config.yaml
vocab_size: 2990
hidden_act: "tanh_gelu"
attn_scale: 0.177
tie_word_embeddings: true
init: "uniform"
lr_head: 0.0048
warmup_steps: 200
train_tokens: 373400000
Each number is 200 + 40 x the weight over its row's rms, rounded and kept within 0 to 999. Layers, rows and columns count from 0. The size before them is the row's rms in percent of the matrix's.

# k: layer 9 attention key, 192x192, rms 0.0854, rows 64-100, columns 96-143
# q: layer 9 attention query, 192x192, rms 0.084, rows 65-101, columns 96-143
# v: layer 9 attention value, 192x192, rms 0.0998, rows 64-95, columns 96-143
# o: layer 9 attention output (transposed), 192x192, rms 0.0545, rows 64-95, columns 96-143
k64,121,235,244,210,194,155,149,260,190,161,257,160,236,230,225,180,125,173,186,221,212,219,153,233,179,224,209,198,197,266,229,139,227,164,183,218,200,221,203,173,262,154,248,249,174,205,179,212,239
q65,128,224,200,202,205,165,205,176,154,264,143,227,250,182,154,198,205,211,158,235,261,242,207,179,193,151,144,184,257,242,104,166,183,213,136,262,270,216,202,259,197,151,227,167,155,206,153,215,165
k65,129,156,210,220,215,118,252,204,90,213,94,240,274,290,162,196,215,257,194,183,220,211,125,210,146,199,283,163,238,141,186,214,225,199,129,214,195,190,219,265,133,189,205,235,171,205,207,276,177
q66,123,178,203,257,214,167,233,251,219,176,177,202,245,305,157,231,156,170,237,190,123,94,162,193,272,161,165,224,153,128,207,204,187,182,177,208,259,152,147,244,207,206,213,160,191,234,192,268,201
k66,128,214,187,273,218,264,168,170,185,222,265,127,209,264,211,261,162,171,161,153,198,180,226,203,208,180,193,196,225,169,237,166,181,191,143,271,183,212,191,241,244,264,220,77,232,179,221,222,236
q67,127,182,101,189,270,279,180,142,286,219,210,217,205,185,224,197,227,101,222,280,168,277,201,182,196,207,206,148,181,143,167,222,188,230,250,232,198,264,162,237,205,176,160,184,260,220,159,179,218
k67,132,227,216,147,251,259,177,91,221,216,151,161,208,195,260,156,214,182,173,288,140,162,243,262,265,259,135,189,156,211,160,218,252,203,169,195,211,171,168,200,178,110,234,238,224,170,128,249,214
q68,122,272,295,282,225,165,230,129,195,202,205,192,232,240,192,169,207,229,153,201,140,207,185,309,211,164,165,180,214,215,254,145,194,199,216,224,186,140,179,126,124,246,200,159,172,227,197,211,207
k68,130,195,215,141,184,179,202,157,236,285,160,220,181,198,113,188,147,201,199,255,170,192,172,237,240,185,124,241,211,213,214,215,205,201,205,154,190,178,249,163,137,277,234,270,151,254,141,211,210
q69,120,207,204,133,169,225,190,155,164,240,191,209,317,153,186,195,164,192,189,188,234,201,208,213,250,216,174,216,125,241,124,249,226,146,254,196,209,250,198,158,217,307,186,166,176,144,210,182,242
k69,126,191,161,180,206,309,254,145,142,172,147,191,304,196,182,260,250,184,216,228,160,183,201,190,201,179,154,214,178,252,226,129,199,142,200,210,227,217,235,240,227,209,186,228,198,171,213,218,257
q70,128,227,327,163,252,157,226,206,206,149,143,225,195,166,161,239,287,218,143,231,195,254,202,158,166,163,137,240,233,250,256,210,240,232,284,231,215,175,202,161,154,192,224,225,135,182,155,217,151
k70,129,156,294,166,236,190,198,129,165,187,244,221,198,170,156,186,236,225,161,155,193,222,147,250,211,163,190,228,228,195,184,216,199,174,224,255,160,182,176,157,195,296,188,243,209,235,196,170,164
q71,126,186,161,143,174,205,211,168,173,245,206,185,167,214,194,195,247,183,184,153,242,214,179,188,177,183,233,166,138,203,202,255,260,212,246,106,163,259,308,144,207,202,181,175,187,225,162,222,236
k71,128,190,240,150,277,261,198,255,217,253,185,170,173,214,140,196,186,184,213,165,195,194,141,191,238,209,248,221,136,135,238,215,154,252,138,160,266,145,258,116,149,190,212,221,197,210,152,173,215
q72,124,136,242,206,187,199,219,242,236,133,149,199,181,245,217,256,207,236,202,147,223,177,242,142,199,228,240,229,293,245,209,211,155,159,139,237,195,238,204,202,157,185,183,121,177,174,218,281,224
k72,127,186,242,215,147,191,179,249,233,176,245,250,269,185,228,287,209,160,114,196,247,246,256,208,110,158,308,240,162,269,177,234,173,178,202,231,182,203,210,203,168,249,172,181,204,156,126,203,220
q73,127,213,189,222,222,150,216,145,230,231,258,195,248,185,203,129,123,177,194,180,181,281,113,161,200,214,244,169,189,170,177,120,190,220,248,256,217,230,296,229,233,125,176,183,268,129,189,196,252
k73,132,271,197,297,229,181,164,206,146,176,258,235,267,177,181,122,203,178,155,224,175,232,117,125,258,231,268,166,222,192,222,174,206,137,172,192,192,229,194,224,175,145,211,66,187,164,141,189,169
q74,120,172,172,168,233,153,101,221,285,212,195,224,298,219,205,244,212,293,228,183,184,195,184,223,156,179,221,198,245,217,190,177,247,219,207,188,239,228,121,187,299,212,209,153,190,235,149,143,175
k74,126,263,163,195,206,172,142,213,226,209,222,222,247,150,122,169,167,209,189,218,209,173,199,184,302,239,135,189,201,160,209,169,221,267,172,171,102,197,173,187,197,191,210,182,139,175,249,215,217
q75,121,184,161,186,203,228,248,203,216,214,255,199,240,259,210,247,198,238,127,114,162,220,175,252,198,166,277,175,208,176,269,154,172,137,266,191,200,162,207,178,235,233,217,253,181,171,207,190,273
k75,128,274,187,156,197,239,157,257,215,186,176,172,199,193,159,204,210,194,116,254,156,219,155,143,242,144,163,164,267,246,232,215,137,239,129,211,268,150,219,192,273,196,213,206,230,177,176,187,242
q76,118,209,220,182,199,197,141,168,237,101,255,241,172,279,138,189,227,230,219,245,158,171,223,159,222,210,259,230,158,193,111,186,177,176,175,218,170,162,165,143,175,178,236,212,87,224,222,178,187
k76,123,184,158,165,289,141,177,303,152,238,231,229,173,237,201,304,260,177,208,192,121,178,239,261,193,180,165,202,172,198,218,199,206,182,193,167,120,92,177,251,136,192,233,189,143,218,267,137,163
q77,116,260,213,196,236,207,153,235,180,259,201,185,240,233,183,202,206,200,186,203,213,202,190,227,192,298,248,201,318,151,155,214,109,263,153,158,253,230,232,176,172,179,140,193,186,227,239,296,207
k77,120,145,221,202,250,135,188,220,243,218,193,172,216,208,217,209,171,242,142,209,160,209,266,229,161,232,250,232,271,237,182,210,132,200,200,126,163,221,232,168,196,160,226,188,227,208,244,192,219
q78,127,225,253,161,192,231,161,204,255,244,187,174,185,281,262,168,128,243,133,207,220,194,171,217,140,115,231,202,194,158,250,173,234,171,208,171,262,177,169,207,223,161,171,223,182,190,202,255,170
k78,133,206,222,164,220,181,193,198,237,210,247,140,146,259,169,211,181,237,162,285,196,277,168,143,161,260,210,158,222,151,141,187,175,181,177,190,184,246,209,188,164,299,194,150,167,151,251,224,142
q79,130,164,205,243,229,239,239,169,192,146,206,254,210,160,190,208,204,242,139,260,187,219,166,122,193,197,186,225,159,127,205,148,129,265,210,140,183,195,175,202,134,198,256,141,194,179,188,201,198
k79,135,247,213,233,139,178,179,220,177,186,277,210,233,138,194,112,224,188,208,131,210,208,284,167,216,252,164,206,170,147,214,196,219,169,227,172,156,228,201,191,147,212,219,171,187,284,168,184,160
q80,121,225,174,179,214,201,204,204,196,144,211,243,169,187,129,206,185,91,258,174,107,282,157,170,184,208,177,178,263,225,203,155,206,204,202,270,179,247,176,253,159,169,167,245,206,151,213,189,206
k80,130,222,132,177,236,191,189,172,105,188,260,191,176,156,185,241,194,186,283,238,171,211,233,153,166,207,217,215,247,254,198,228,184,179,242,164,183,234,152,218,188,155,273,315,182,90,217,216,168
q81,120,215,170,214,202,276,202,227,181,241,165,156,166,172,133,113,197,191,177,248,201,206,162,212,219,166,265,238,156,250,209,190,245,208,144,229,231,211,180,224,187,200,254,161,171,230,235,329,217
k81,128,177,216,206,230,213,275,245,153,199,206,188,181,196,201,165,189,226,199,248,166,244,187,153,163,227,212,244,154,282,199,129,211,279,201,192,231,205,178,254,194,295,236,181,184,232,243,225,263
q82,120,153,179,232,216,153,244,144,191,120,227,180,165,223,226,303,203,172,200,182,211,202,228,221,167,232,194,242,198,204,243,139,253,168,249,98,234,274,200,216,249,195,242,275,208,233,123,162,151
k82,124,207,177,164,223,187,255,121,159,185,171,160,200,201,226,224,244,182,265,198,233,243,237,260,250,204,206,229,232,119,213,234,183,207,165,183,176,220,243,196,244,217,218,275,265,233,174,267,159
q83,124,255,230,150,228,240,158,155,135,195,198,231,209,189,207,195,167,194,223,257,168,246,196,271,192,175,279,234,225,181,275,168,218,241,152,231,122,147,150,175,207,213,337,125,191,175,243,239,136
k83,131,185,206,248,231,177,238,273,112,238,130,157,181,219,235,215,202,195,241,185,216,279,114,197,194,243,207,256,254,292,222,179,197,208,176,172,162,190,194,280,184,195,197,161,177,233,142,188,229
q84,123,143,201,193,230,158,135,210,207,189,184,230,207,229,238,176,189,153,157,201,205,181,292,176,171,242,143,131,180,180,217,233,247,226,164,192,211,220,171,201,230,272,241,176,110,131,219,186,263
k84,126,197,106,179,204,201,166,180,230,235,215,269,158,146,156,138,275,134,178,171,157,180,229,162,177,176,177,202,179,123,296,205,189,268,234,237,136,263,248,203,171,198,176,223,175,169,179,226,198
q85,120,197,198,105,237,192,123,165,196,209,211,118,199,190,272,154,204,191,164,183,162,211,192,195,252,259,184,280,235,188,129,244,205,180,132,269,202,211,166,273,141,183,201,184,163,140,195,235,235
k85,128,165,233,148,214,231,165,208,220,191,246,247,192,188,211,191,220,173,238,189,256,233,189,219,221,220,188,226,189,222,163,224,227,157,239,240,166,202,206,152,151,220,188,178,221,120,180,246,214
q86,123,212,218,146,146,189,203,270,170,178,260,133,168,115,160,189,218,164,290,252,170,214,211,191,205,179,198,227,162,185,148,190,215,85,141,246,223,217,220,165,224,245,188,202,179,225,235,132,186
k86,130,189,190,151,223,191,202,205,168,205,227,175,177,182,119,198,202,178,226,250,185,140,161,232,208,239,164,183,211,110,193,184,108,170,214,226,170,257,144,189,244,111,175,232,195,210,259,206,214
q87,123,123,284,248,159,278,115,155,276,201,189,197,219,178,211,117,149,274,95,261,284,236,237,204,263,206,191,182,212,197,212,232,139,195,240,166,202,144,213,151,219,199,174,240,226,172,237,136,204
k87,130,132,219,212,157,136,195,165,209,129,149,246,177,233,214,171,254,191,137,243,240,194,225,176,252,257,254,173,201,180,216,227,228,206,214,215,217,207,249,250,215,196,224,234,166,157,219,192,235
q88,120,272,222,182,233,130,209,174,229,232,221,206,136,182,176,197,135,260,249,195,241,217,241,163,228,239,133,179,235,182,144,190,213,172,187,242,206,209,230,183,189,225,199,156,193,204,177,204,213
k88,129,174,180,92,182,150,198,268,205,245,206,229,207,189,245,193,184,264,161,223,207,187,242,109,219,155,212,161,217,170,149,246,160,245,176,219,302,308,164,203,211,162,168,242,194,153,214,207,205
q89,121,244,197,158,208,167,155,176,135,196,201,278,187,209,206,312,196,195,196,217,175,116,235,230,126,213,122,210,291,181,182,218,133,249,189,190,193,212,182,212,262,203,187,166,237,246,191,106,237
k89,125,210,208,145,137,173,182,153,171,192,162,227,197,234,133,232,114,193,200,183,249,228,236,177,204,184,281,157,190,194,220,182,191,186,180,156,193,250,160,217,227,158,181,136,233,198,247,203,212
q90,123,258,197,168,204,187,179,179,229,181,254,201,133,170,142,173,191,172,242,130,243,217,117,198,267,261,276,207,214,207,137,213,197,171,157,232,239,159,138,167,158,245,216,237,190,165,200,177,180
k90,128,193,280,207,209,249,272,176,185,186,206,274,187,215,271,176,214,204,189,189,191,183,146,220,201,202,156,152,208,170,220,188,182,211,119,277,263,215,121,214,202,169,156,187,224,180,195,164,136
q91,122,214,183,186,207,224,174,195,137,215,198,191,173,197,165,145,253,229,204,132,302,233,213,299,133,203,251,227,158,183,165,187,211,238,82,144,226,189,322,311,178,193,267,256,203,247,217,143,192
k91,125,220,255,188,130,174,248,221,167,131,268,231,202,167,195,189,217,189,263,133,282,223,219,222,163,205,214,234,192,209,194,210,210,230,288,211,201,177,242,240,243,196,190,251,134,203,210,190,152
q92,126,145,205,166,195,163,172,176,272,201,233,209,213,112,140,196,286,152,105,196,208,234,235,214,245,257,168,242,207,244,135,281,228,175,218,187,142,187,235,183,138,190,167,239,223,246,222,181,271
k92,130,170,173,187,208,163,251,196,247,164,197,216,184,152,220,195,274,189,172,180,193,179,241,168,212,257,236,190,222,200,265,194,191,137,168,228,241,155,189,208,202,170,207,186,288,249,263,152,246
q93,123,206,187,198,181,240,177,202,197,243,218,213,142,264,185,157,195,164,221,162,126,245,183,198,228,225,105,205,185,209,200,215,221,143,155,198,212,284,239,109,156,182,123,171,231,173,199,127,200
k93,128,156,196,202,202,209,160,296,166,233,278,224,180,214,204,186,134,227,216,154,188,179,235,294,235,169,176,179,225,199,195,191,272,164,189,159,231,231,185,185,228,260,191,144,221,160,227,184,214
q94,125,226,151,174,238,218,218,200,152,213,183,207,257,168,190,192,201,223,149,194,245,193,163,233,204,189,142,266,222,227,214,211,166,149,137,190,217,148,187,236,169,244,172,222,260,214,258,182,208
k94,132,171,164,174,261,203,234,218,230,194,113,153,191,164,162,211,212,225,231,265,263,267,202,127,232,149,174,191,256,246,224,190,169,161,167,141,169,176,156,184,258,259,163,201,248,133,189,225,175
q95,123,234,213,177,318,223,239,243,234,159,148,173,201,268,214,134,147,210,198,186,143,168,292,148,230,217,171,135,137,281,201,176,153,260,180,148,287,170,160,192,132,251,170,162,190,126,220,223,138
k95,124,262,239,140,268,158,219,216,217,235,245,161,121,205,178,197,180,156,168,167,253,220,207,225,156,156,231,234,200,181,223,190,227,220,302,176,215,169,175,169,267,168,119,141,168,151,233,206,192
v64,124,175,208,168,229,185,248,179,238,124,163,184,104,175,187,273,228,187,220,230,143,212,143,185,173,271,160,231,182,162,209,262,228,176,200,193,228,195,219,184,214,180,228,174,172,219,221,224,213
o64,129,224,229,159,213,240,183,170,233,171,274,246,184,182,163,127,265,232,200,171,171,180,186,180,146,187,175,122,208,205,303,200,221,217,141,191,165,150,220,226,205,167,245,177,158,186,304,231,195
v65,128,241,192,157,272,179,197,310,158,152,195,260,204,149,127,138,206,150,189,142,246,198,216,217,221,250,199,103,283,187,196,220,209,146,209,228,154,146,246,188,199,152,231,190,247,220,237,255,144
o65,136,229,160,237,173,221,232,187,245,179,185,198,230,258,165,216,121,166,221,270,202,268,118,261,202,144,206,265,230,151,212,224,250,233,195,189,157,269,201,205,233,174,170,146,251,195,153,199,226
v66,127,222,208,186,201,189,210,217,172,267,164,148,259,189,264,243,224,148,203,192,273,248,199,179,204,189,194,231,199,181,165,219,186,218,219,260,107,177,197,256,211,246,178,145,175,218,203,120,132
o66,131,204,160,200,258,250,200,321,142,223,230,148,181,282,158,197,177,273,152,197,231,215,163,148,118,198,100,207,244,210,203,145,178,218,173,257,186,153,203,169,162,129,145,220,283,242,144,163,179
v67,124,261,145,182,216,129,227,185,258,216,257,166,179,187,223,233,174,181,145,168,183,211,201,258,290,181,255,190,213,276,160,198,273,169,150,129,273,239,189,133,209,185,292,212,91,194,243,282,201
o67,132,213,210,168,180,159,168,173,266,241,263,269,230,185,185,243,187,186,143,236,166,225,266,241,154,205,294,242,178,203,152,192,186,246,216,220,255,195,233,253,194,204,173,218,151,197,192,219,235
v68,125,159,251,263,204,251,194,283,199,192,172,211,173,143,146,170,205,265,190,234,222,138,185,248,228,278,134,179,150,167,159,147,163,239,227,195,228,220,140,218,193,181,146,261,172,197,214,258,131
o68,134,245,186,223,254,195,186,174,159,135,177,130,283,232,225,222,196,187,155,216,161,205,199,212,211,176,161,249,228,154,203,123,157,173,138,228,169,145,233,204,152,213,141,213,182,195,272,222,240
v69,127,132,152,259,276,201,229,275,219,192,173,137,252,172,209,177,198,157,175,197,183,189,244,205,227,246,170,276,216,233,182,187,280,265,210,157,172,230,205,269,166,194,132,226,219,222,185,202,236
o69,131,167,252,184,177,231,196,304,157,158,233,180,281,148,192,236,159,224,166,245,188,196,177,199,196,230,167,240,202,185,134,164,239,197,158,197,181,144,248,245,204,188,196,251,160,160,229,245,196
v70,129,254,199,199,194,253,170,241,237,246,176,200,237,205,159,187,158,200,211,181,174,235,233,182,137,125,153,148,310,219,210,208,183,178,140,158,269,162,159,184,245,140,230,179,173,210,210,269,135
o70,137,209,162,185,135,222,221,199,188,220,116,157,184,245,173,235,285,312,215,175,150,192,215,156,154,207,236,208,192,245,112,153,168,202,209,201,127,159,195,203,221,166,202,159,230,185,181,248,221
v71,117,185,201,198,270,207,166,221,222,190,241,217,154,250,185,209,189,204,188,163,121,206,221,288,204,152,244,218,214,177,215,191,201,276,196,177,155,202,134,219,179,197,187,248,186,153,203,100,263
o71,127,186,233,192,211,223,181,230,220,97,221,220,164,135,143,167,151,199,165,243,220,163,244,187,125,160,212,191,235,125,224,211,217,163,244,276,183,232,286,237,300,277,225,195,269,214,185,226,162
v72,126,137,171,126,158,240,143,199,231,247,239,207,158,132,236,161,240,237,260,185,209,264,186,228,177,170,305,253,250,91,256,165,172,118,141,194,178,190,216,189,216,206,191,228,203,223,259,142,237
o72,132,280,208,206,283,155,196,216,171,225,234,183,191,177,211,249,225,210,195,231,188,170,227,184,165,201,229,223,211,188,205,213,193,125,232,258,170,220,184,223,148,222,203,177,199,149,229,162,302
v73,127,191,155,209,158,252,168,232,166,214,245,118,175,193,158,214,147,296,123,187,153,225,180,205,263,281,218,214,165,181,141,174,157,229,217,201,169,135,159,271,189,152,262,237,185,214,164,239,222
o73,131,160,244,234,166,207,170,223,240,287,152,208,126,171,247,178,177,196,234,234,180,171,164,174,133,217,215,224,146,104,135,161,241,269,200,184,176,222,239,258,165,208,259,247,134,141,218,218,260
v74,131,248,228,197,105,253,169,242,220,221,161,222,202,160,291,217,86,214,208,223,177,206,195,223,213,153,230,194,147,223,242,214,251,195,166,147,269,185,262,148,225,128,111,178,170,218,256,214,222
o74,133,298,220,226,207,186,173,186,205,275,192,160,191,174,162,212,222,193,229,194,163,134,180,185,179,174,232,204,187,191,208,174,154,195,218,211,202,210,204,236,220,171,214,172,189,176,223,154,187
v75,129,190,270,289,284,208,159,191,233,198,171,192,191,175,234,271,118,171,214,179,150,166,258,159,217,238,202,134,171,185,178,184,236,128,183,143,218,206,247,289,167,230,144,256,230,269,197,132,188
o75,132,169,161,261,257,179,174,218,184,212,224,189,298,211,262,203,189,191,207,195,180,239,191,156,211,222,199,231,129,101,112,164,160,180,145,155,208,170,130,161,184,211,271,172,235,179,199,169,199
v76,124,194,212,234,220,196,225,162,197,180,194,307,203,211,207,265,157,255,181,198,260,181,164,249,194,323,171,165,148,246,175,226,194,219,244,143,194,124,98,153,185,206,144,174,223,182,234,234,247
o76,129,201,201,183,224,115,267,162,265,196,146,168,238,240,167,133,191,252,241,246,211,144,209,235,239,202,158,207,174,211,191,137,199,168,239,158,179,174,216,178,227,191,212,220,157,224,161,178,155
v77,130,191,165,251,147,230,184,146,244,126,239,205,212,198,227,151,169,235,289,159,264,195,196,195,173,179,237,214,255,270,186,151,170,243,199,272,138,224,207,229,221,185,167,145,176,192,160,194,240
o77,131,132,307,204,265,232,212,178,275,168,150,263,181,235,238,193,237,113,185,242,261,211,216,155,188,234,183,230,137,139,143,194,179,141,205,292,173,239,160,220,229,189,204,208,155,201,158,242,188
v78,120,209,174,173,250,184,192,200,203,184,183,145,176,220,187,121,154,213,267,167,201,195,249,266,143,228,239,148,196,154,238,196,193,232,143,254,201,241,218,255,219,226,205,209,272,171,171,203,247
o78,131,214,137,218,164,177,194,211,245,224,197,186,182,165,210,191,198,138,235,191,148,176,207,237,206,179,232,168,219,159,191,201,210,262,160,188,177,158,211,267,181,94,223,224,253,209,197,191,205
v79,121,194,144,228,172,228,120,193,174,233,241,211,236,224,150,171,133,156,211,190,228,221,184,188,202,180,168,110,189,200,161,186,203,160,200,173,230,172,122,195,155,196,178,265,206,227,185,183,257
o79,124,220,270,178,149,187,188,191,263,244,253,211,174,243,206,186,232,248,149,185,197,242,240,126,176,202,168,188,178,115,179,141,156,158,199,167,198,251,210,221,277,188,213,175,181,232,197,223,249
v80,124,119,148,162,168,130,204,208,194,187,207,253,204,176,295,203,197,190,249,212,222,259,252,235,177,269,188,197,167,212,211,112,244,200,142,225,224,155,212,268,170,243,224,158,172,190,216,276,160
o80,128,208,260,190,196,202,198,268,204,211,138,255,249,276,169,208,194,196,199,164,215,236,201,170,196,196,224,264,216,208,200,165,120,235,187,193,175,162,154,205,229,262,238,191,232,194,136,106,171
v81,128,176,143,201,198,200,180,209,215,131,230,216,211,230,112,240,118,273,250,187,208,124,208,186,248,165,261,186,192,184,188,151,250,175,204,194,227,189,151,207,243,237,243,183,161,163,165,164,220
o81,134,240,256,164,250,130,269,176,137,237,215,258,209,194,180,284,148,113,184,194,206,191,203,158,195,226,251,141,202,147,184,173,244,103,201,141,143,187,199,157,214,197,146,208,167,176,176,224,147
v82,123,200,263,167,143,135,185,257,261,246,191,217,196,210,89,270,222,149,220,242,252,242,230,218,235,274,141,158,177,257,222,204,243,184,161,207,192,169,203,166,236,195,223,196,207,246,135,228,213
o82,130,185,179,160,179,238,148,100,259,221,213,202,191,230,201,234,216,216,255,232,192,161,210,214,136,229,251,266,224,149,185,201,180,207,235,196,168,156,214,209,169,234,209,209,212,215,179,232,132
v83,118,240,155,209,172,214,241,227,158,177,153,167,175,176,139,143,165,223,218,186,169,247,233,172,211,178,220,193,125,191,235,173,173,135,202,235,284,175,207,184,167,198,211,181,127,183,198,226,184
o83,125,165,162,165,127,228,205,242,180,180,163,291,257,138,293,178,178,191,210,321,175,180,248,209,226,149,244,77,206,133,145,172,217,210,258,191,147,158,187,153,169,190,198,171,214,265,185,190,168
v84,119,163,120,186,165,235,186,196,214,210,166,203,159,161,172,172,266,142,226,202,231,248,193,190,231,152,293,175,177,214,206,171,232,230,203,201,278,148,105,291,229,254,210,170,164,164,187,177,231
o84,128,189,224,241,228,147,163,207,232,168,140,176,228,191,209,160,157,146,203,189,252,159,299,232,192,185,156,185,131,196,204,158,216,181,199,230,150,244,227,222,233,170,170,164,168,129,273,141,280
v85,128,198,190,229,153,173,212,229,185,248,225,178,218,187,173,222,171,170,167,200,151,147,187,160,174,284,141,227,192,206,245,231,144,148,232,194,295,314,212,231,201,200,219,113,219,182,149,196,245
o85,136,218,316,176,128,178,199,172,245,216,179,181,137,211,204,322,182,204,238,199,189,222,205,193,174,204,236,199,239,206,258,200,228,199,164,194,212,191,184,183,167,181,227,211,207,221,167,266,226
v86,120,107,190,169,206,164,232,218,170,201,168,207,206,228,155,171,217,260,184,173,260,136,241,255,239,188,227,225,143,190,188,175,170,191,233,276,135,135,201,167,212,230,236,158,229,175,204,269,195
o86,126,180,69,249,347,162,205,244,248,245,190,221,209,230,220,249,107,157,224,255,192,172,212,219,254,232,249,160,205,245,164,228,146,188,210,140,214,269,236,221,218,167,149,245,207,265,152,256,188
v87,127,186,228,208,158,255,188,216,112,226,154,143,245,226,91,144,161,219,197,198,172,252,187,234,217,182,177,294,208,150,285,206,180,130,183,180,164,123,194,184,180,161,177,194,160,232,237,214,179
o87,131,279,195,242,210,254,222,158,241,206,227,211,109,174,230,200,176,243,172,201,103,124,221,214,149,235,203,132,271,190,106,267,240,178,177,105,150,171,169,157,189,170,127,193,205,158,225,189,211
v88,127,172,203,167,225,156,225,195,111,142,210,224,144,132,209,267,220,189,198,200,222,200,187,159,200,132,204,137,196,232,185,263,201,190,222,188,260,179,164,187,238,141,197,162,117,219,181,244,190
o88,129,111,206,170,195,188,244,252,205,209,181,177,191,192,252,166,250,135,142,250,154,170,153,250,190,214,156,140,266,200,207,215,131,196,247,235,191,181,256,173,216,218,227,214,199,178,249,189,214
v89,125,197,193,257,143,231,202,192,175,166,221,165,190,112,159,237,184,240,176,204,214,223,185,229,232,259,197,175,192,222,223,226,223,178,126,209,219,266,247,182,238,185,179,194,245,240,120,142,214
o89,132,283,163,164,206,169,166,237,205,144,195,126,198,217,192,150,186,230,219,168,220,177,262,207,225,166,220,274,228,197,201,140,190,221,198,215,185,211,188,197,242,206,123,231,160,209,200,183,197
v90,126,187,188,276,176,186,179,210,187,231,176,225,252,281,164,274,196,194,207,138,153,130,240,196,208,235,225,177,187,216,115,194,176,204,220,260,168,297,215,251,216,151,255,170,116,197,251,184,206
o90,134,150,176,185,201,192,260,164,281,99,249,254,188,125,239,208,208,266,233,176,187,156,165,140,183,189,250,140,248,214,140,167,201,266,156,210,223,185,190,167,230,220,166,218,156,225,240,192,260
v91,131,158,163,158,224,170,196,178,190,254,210,181,154,278,199,230,204,222,174,102,233,233,197,231,205,161,206,202,219,196,231,102,202,161,208,255,190,221,257,238,161,207,155,177,187,147,205,240,174
o91,131,241,168,158,191,138,249,193,247,216,276,273,223,208,188,219,179,204,159,132,239,228,229,220,164,185,182,136,235,162,284,212,108,157,163,252,170,241,238,267,209,217,238,211,200,248,145,219,195
v92,122,212,97,210,171,240,224,214,221,253,208,175,273,198,162,132,140,149,172,171,265,177,147,194,216,174,274,199,196,203,157,163,157,162,182,185,173,257,213,239,264,190,213,241,234,175,223,175,151
o92,123,183,272,223,218,218,217,193,182,245,242,179,216,191,233,268,180,197,188,141,215,185,222,177,230,216,228,207,170,122,155,226,132,248,267,234,138,284,257,190,215,189,205,212,105,242,227,181,127
v93,117,207,151,121,190,211,161,226,182,228,222,209,122,227,153,224,235,152,233,244,176,256,216,209,250,252,215,226,279,228,187,130,185,243,250,124,253,187,231,196,242,169,231,166,237,225,157,133,258
o93,124,137,237,144,155,183,218,179,183,143,152,184,152,236,210,185,211,204,335,157,184,159,169,215,139,204,200,176,285,216,142,170,232,186,253,211,195,161,180,275,168,237,214,201,207,167,182,186,209
v94,127,172,205,190,200,188,100,234,214,158,147,134,177,191,179,189,170,194,179,177,261,266,261,202,177,232,186,208,199,178,249,147,285,235,226,218,192,198,174,182,186,169,185,182,189,180,256,202,224
o94,134,242,229,213,126,308,199,222,207,186,176,168,191,242,220,192,235,223,117,179,194,187,166,208,270,203,161,214,224,137,145,203,245,194,169,124,176,148,187,217,177,216,173,179,214,267,131,181,168
v95,126,219,221,258,188,146,131,195,149,247,200,152,209,189,238,181,207,283,237,184,144,177,229,155,191,206,237,224,232,178,237,189,234,96,196,196,203,177,222,118,181,187,165,245,166,300,178,241,177
o95,132,199,132,171,186,219,227,139,164,159,174,164,222,179,215,280,208,191,163,223,203,222,194,171,174,193,180,239,208,173,184,149,152,188,166,237,183,197,179,196,254,176,199,159,173,177,209,225,216
q96,102,235,174,164,209,187,227,238,207,219,143,232,181,186,241,211,240,211,199,147,251,204,156,203,172,189,173,190,262,285,146,215,176,223,269,209,159,195,110,223,225,209,195,222,214,176,237,140,202
k96,102,208,237,186,204,148,229,244,224,223,130,177,144,198,237,250,237,218,255,226,248,258,153,196,178,186,202,201,249,134,180,182,202,136,271,205,226,207,150,222,200,165,195,223,215,177,221,178,236
q97,100,163,235,310,199,185,246,207,178,215,219,180,250,186,236,212,212,225,214,179,169,243,293,206,245,190,177,185,234,209,231,162,212,224,246,193,220,187,205,194,131,170,156,270,160,225,136,161,162
k97,095,226,198,226,173,171,243,180,171,176,253,217,216,141,208,187,234,203,221,188,227,216,262,204,243,207,175,137,314,185,170,220,243,160,231,159,203,225,214,216,217,254,169,136,208,247,186,229,200
q98,105,182,129,188,158,235,250,235,182,210,160,172,274,109,258,165,283,206,226,177,200,167,208,199,160,209,240,228,205,251,305,160,142,197,225,230,188,266,149,236,161,182,143,175,170,166,178,196,232
k98,104,260,158,280,218,132,202,251,189,187,201,206,247,149,236,194,233,162,223,185,156,175,177,212,161,179,252,144,214,284,223,186,181,166,258,105,189,217,152,199,190,126,199,207,149,198,203,228,197
q99,105,155,185,146,227,196,284,231,179,234,121,161,221,198,161,211,174,160,185,186,254,160,225,237,197,205,171,185,159,204,221,229,196,112,246,147,241,190,283,233,178,267,210,198,201,196,136,211,275
k99,098,219,198,115,243,248,196,264,218,180,82,213,228,193,155,214,183,243,219,167,248,168,189,205,244,194,197,207,258,151,221,257,105,155,177,159,273,165,298,245,167,209,194,273,158,229,208,194,273
q100,096,183,218,204,186,163,277,167,258,147,186,234,170,186,216,235,117,178,291,132,222,229,92,115,202,230,252,214,183,171,223,158,176,169,267,183,189,174,248,206,164,132,232,176,220,174,221,243,191
k100,098,222,222,217,241,293,187,142,211,153,242,182,194,177,266,218,173,224,202,162,232,263,123,198,157,213,195,183,157,169,122,189,156,175,207,231,215,233,205,242,228,173,227,168,241,220,193,235,233
q101,102,154,189,218,188,225,293,218,215,232,188,125,204,195,141,180,247,184,146,170,116,229,238,240,223,236,215,211,220,123,236,221,256,143,194,267,181,253,216,228,233,204,145,240,197,270,182,185,218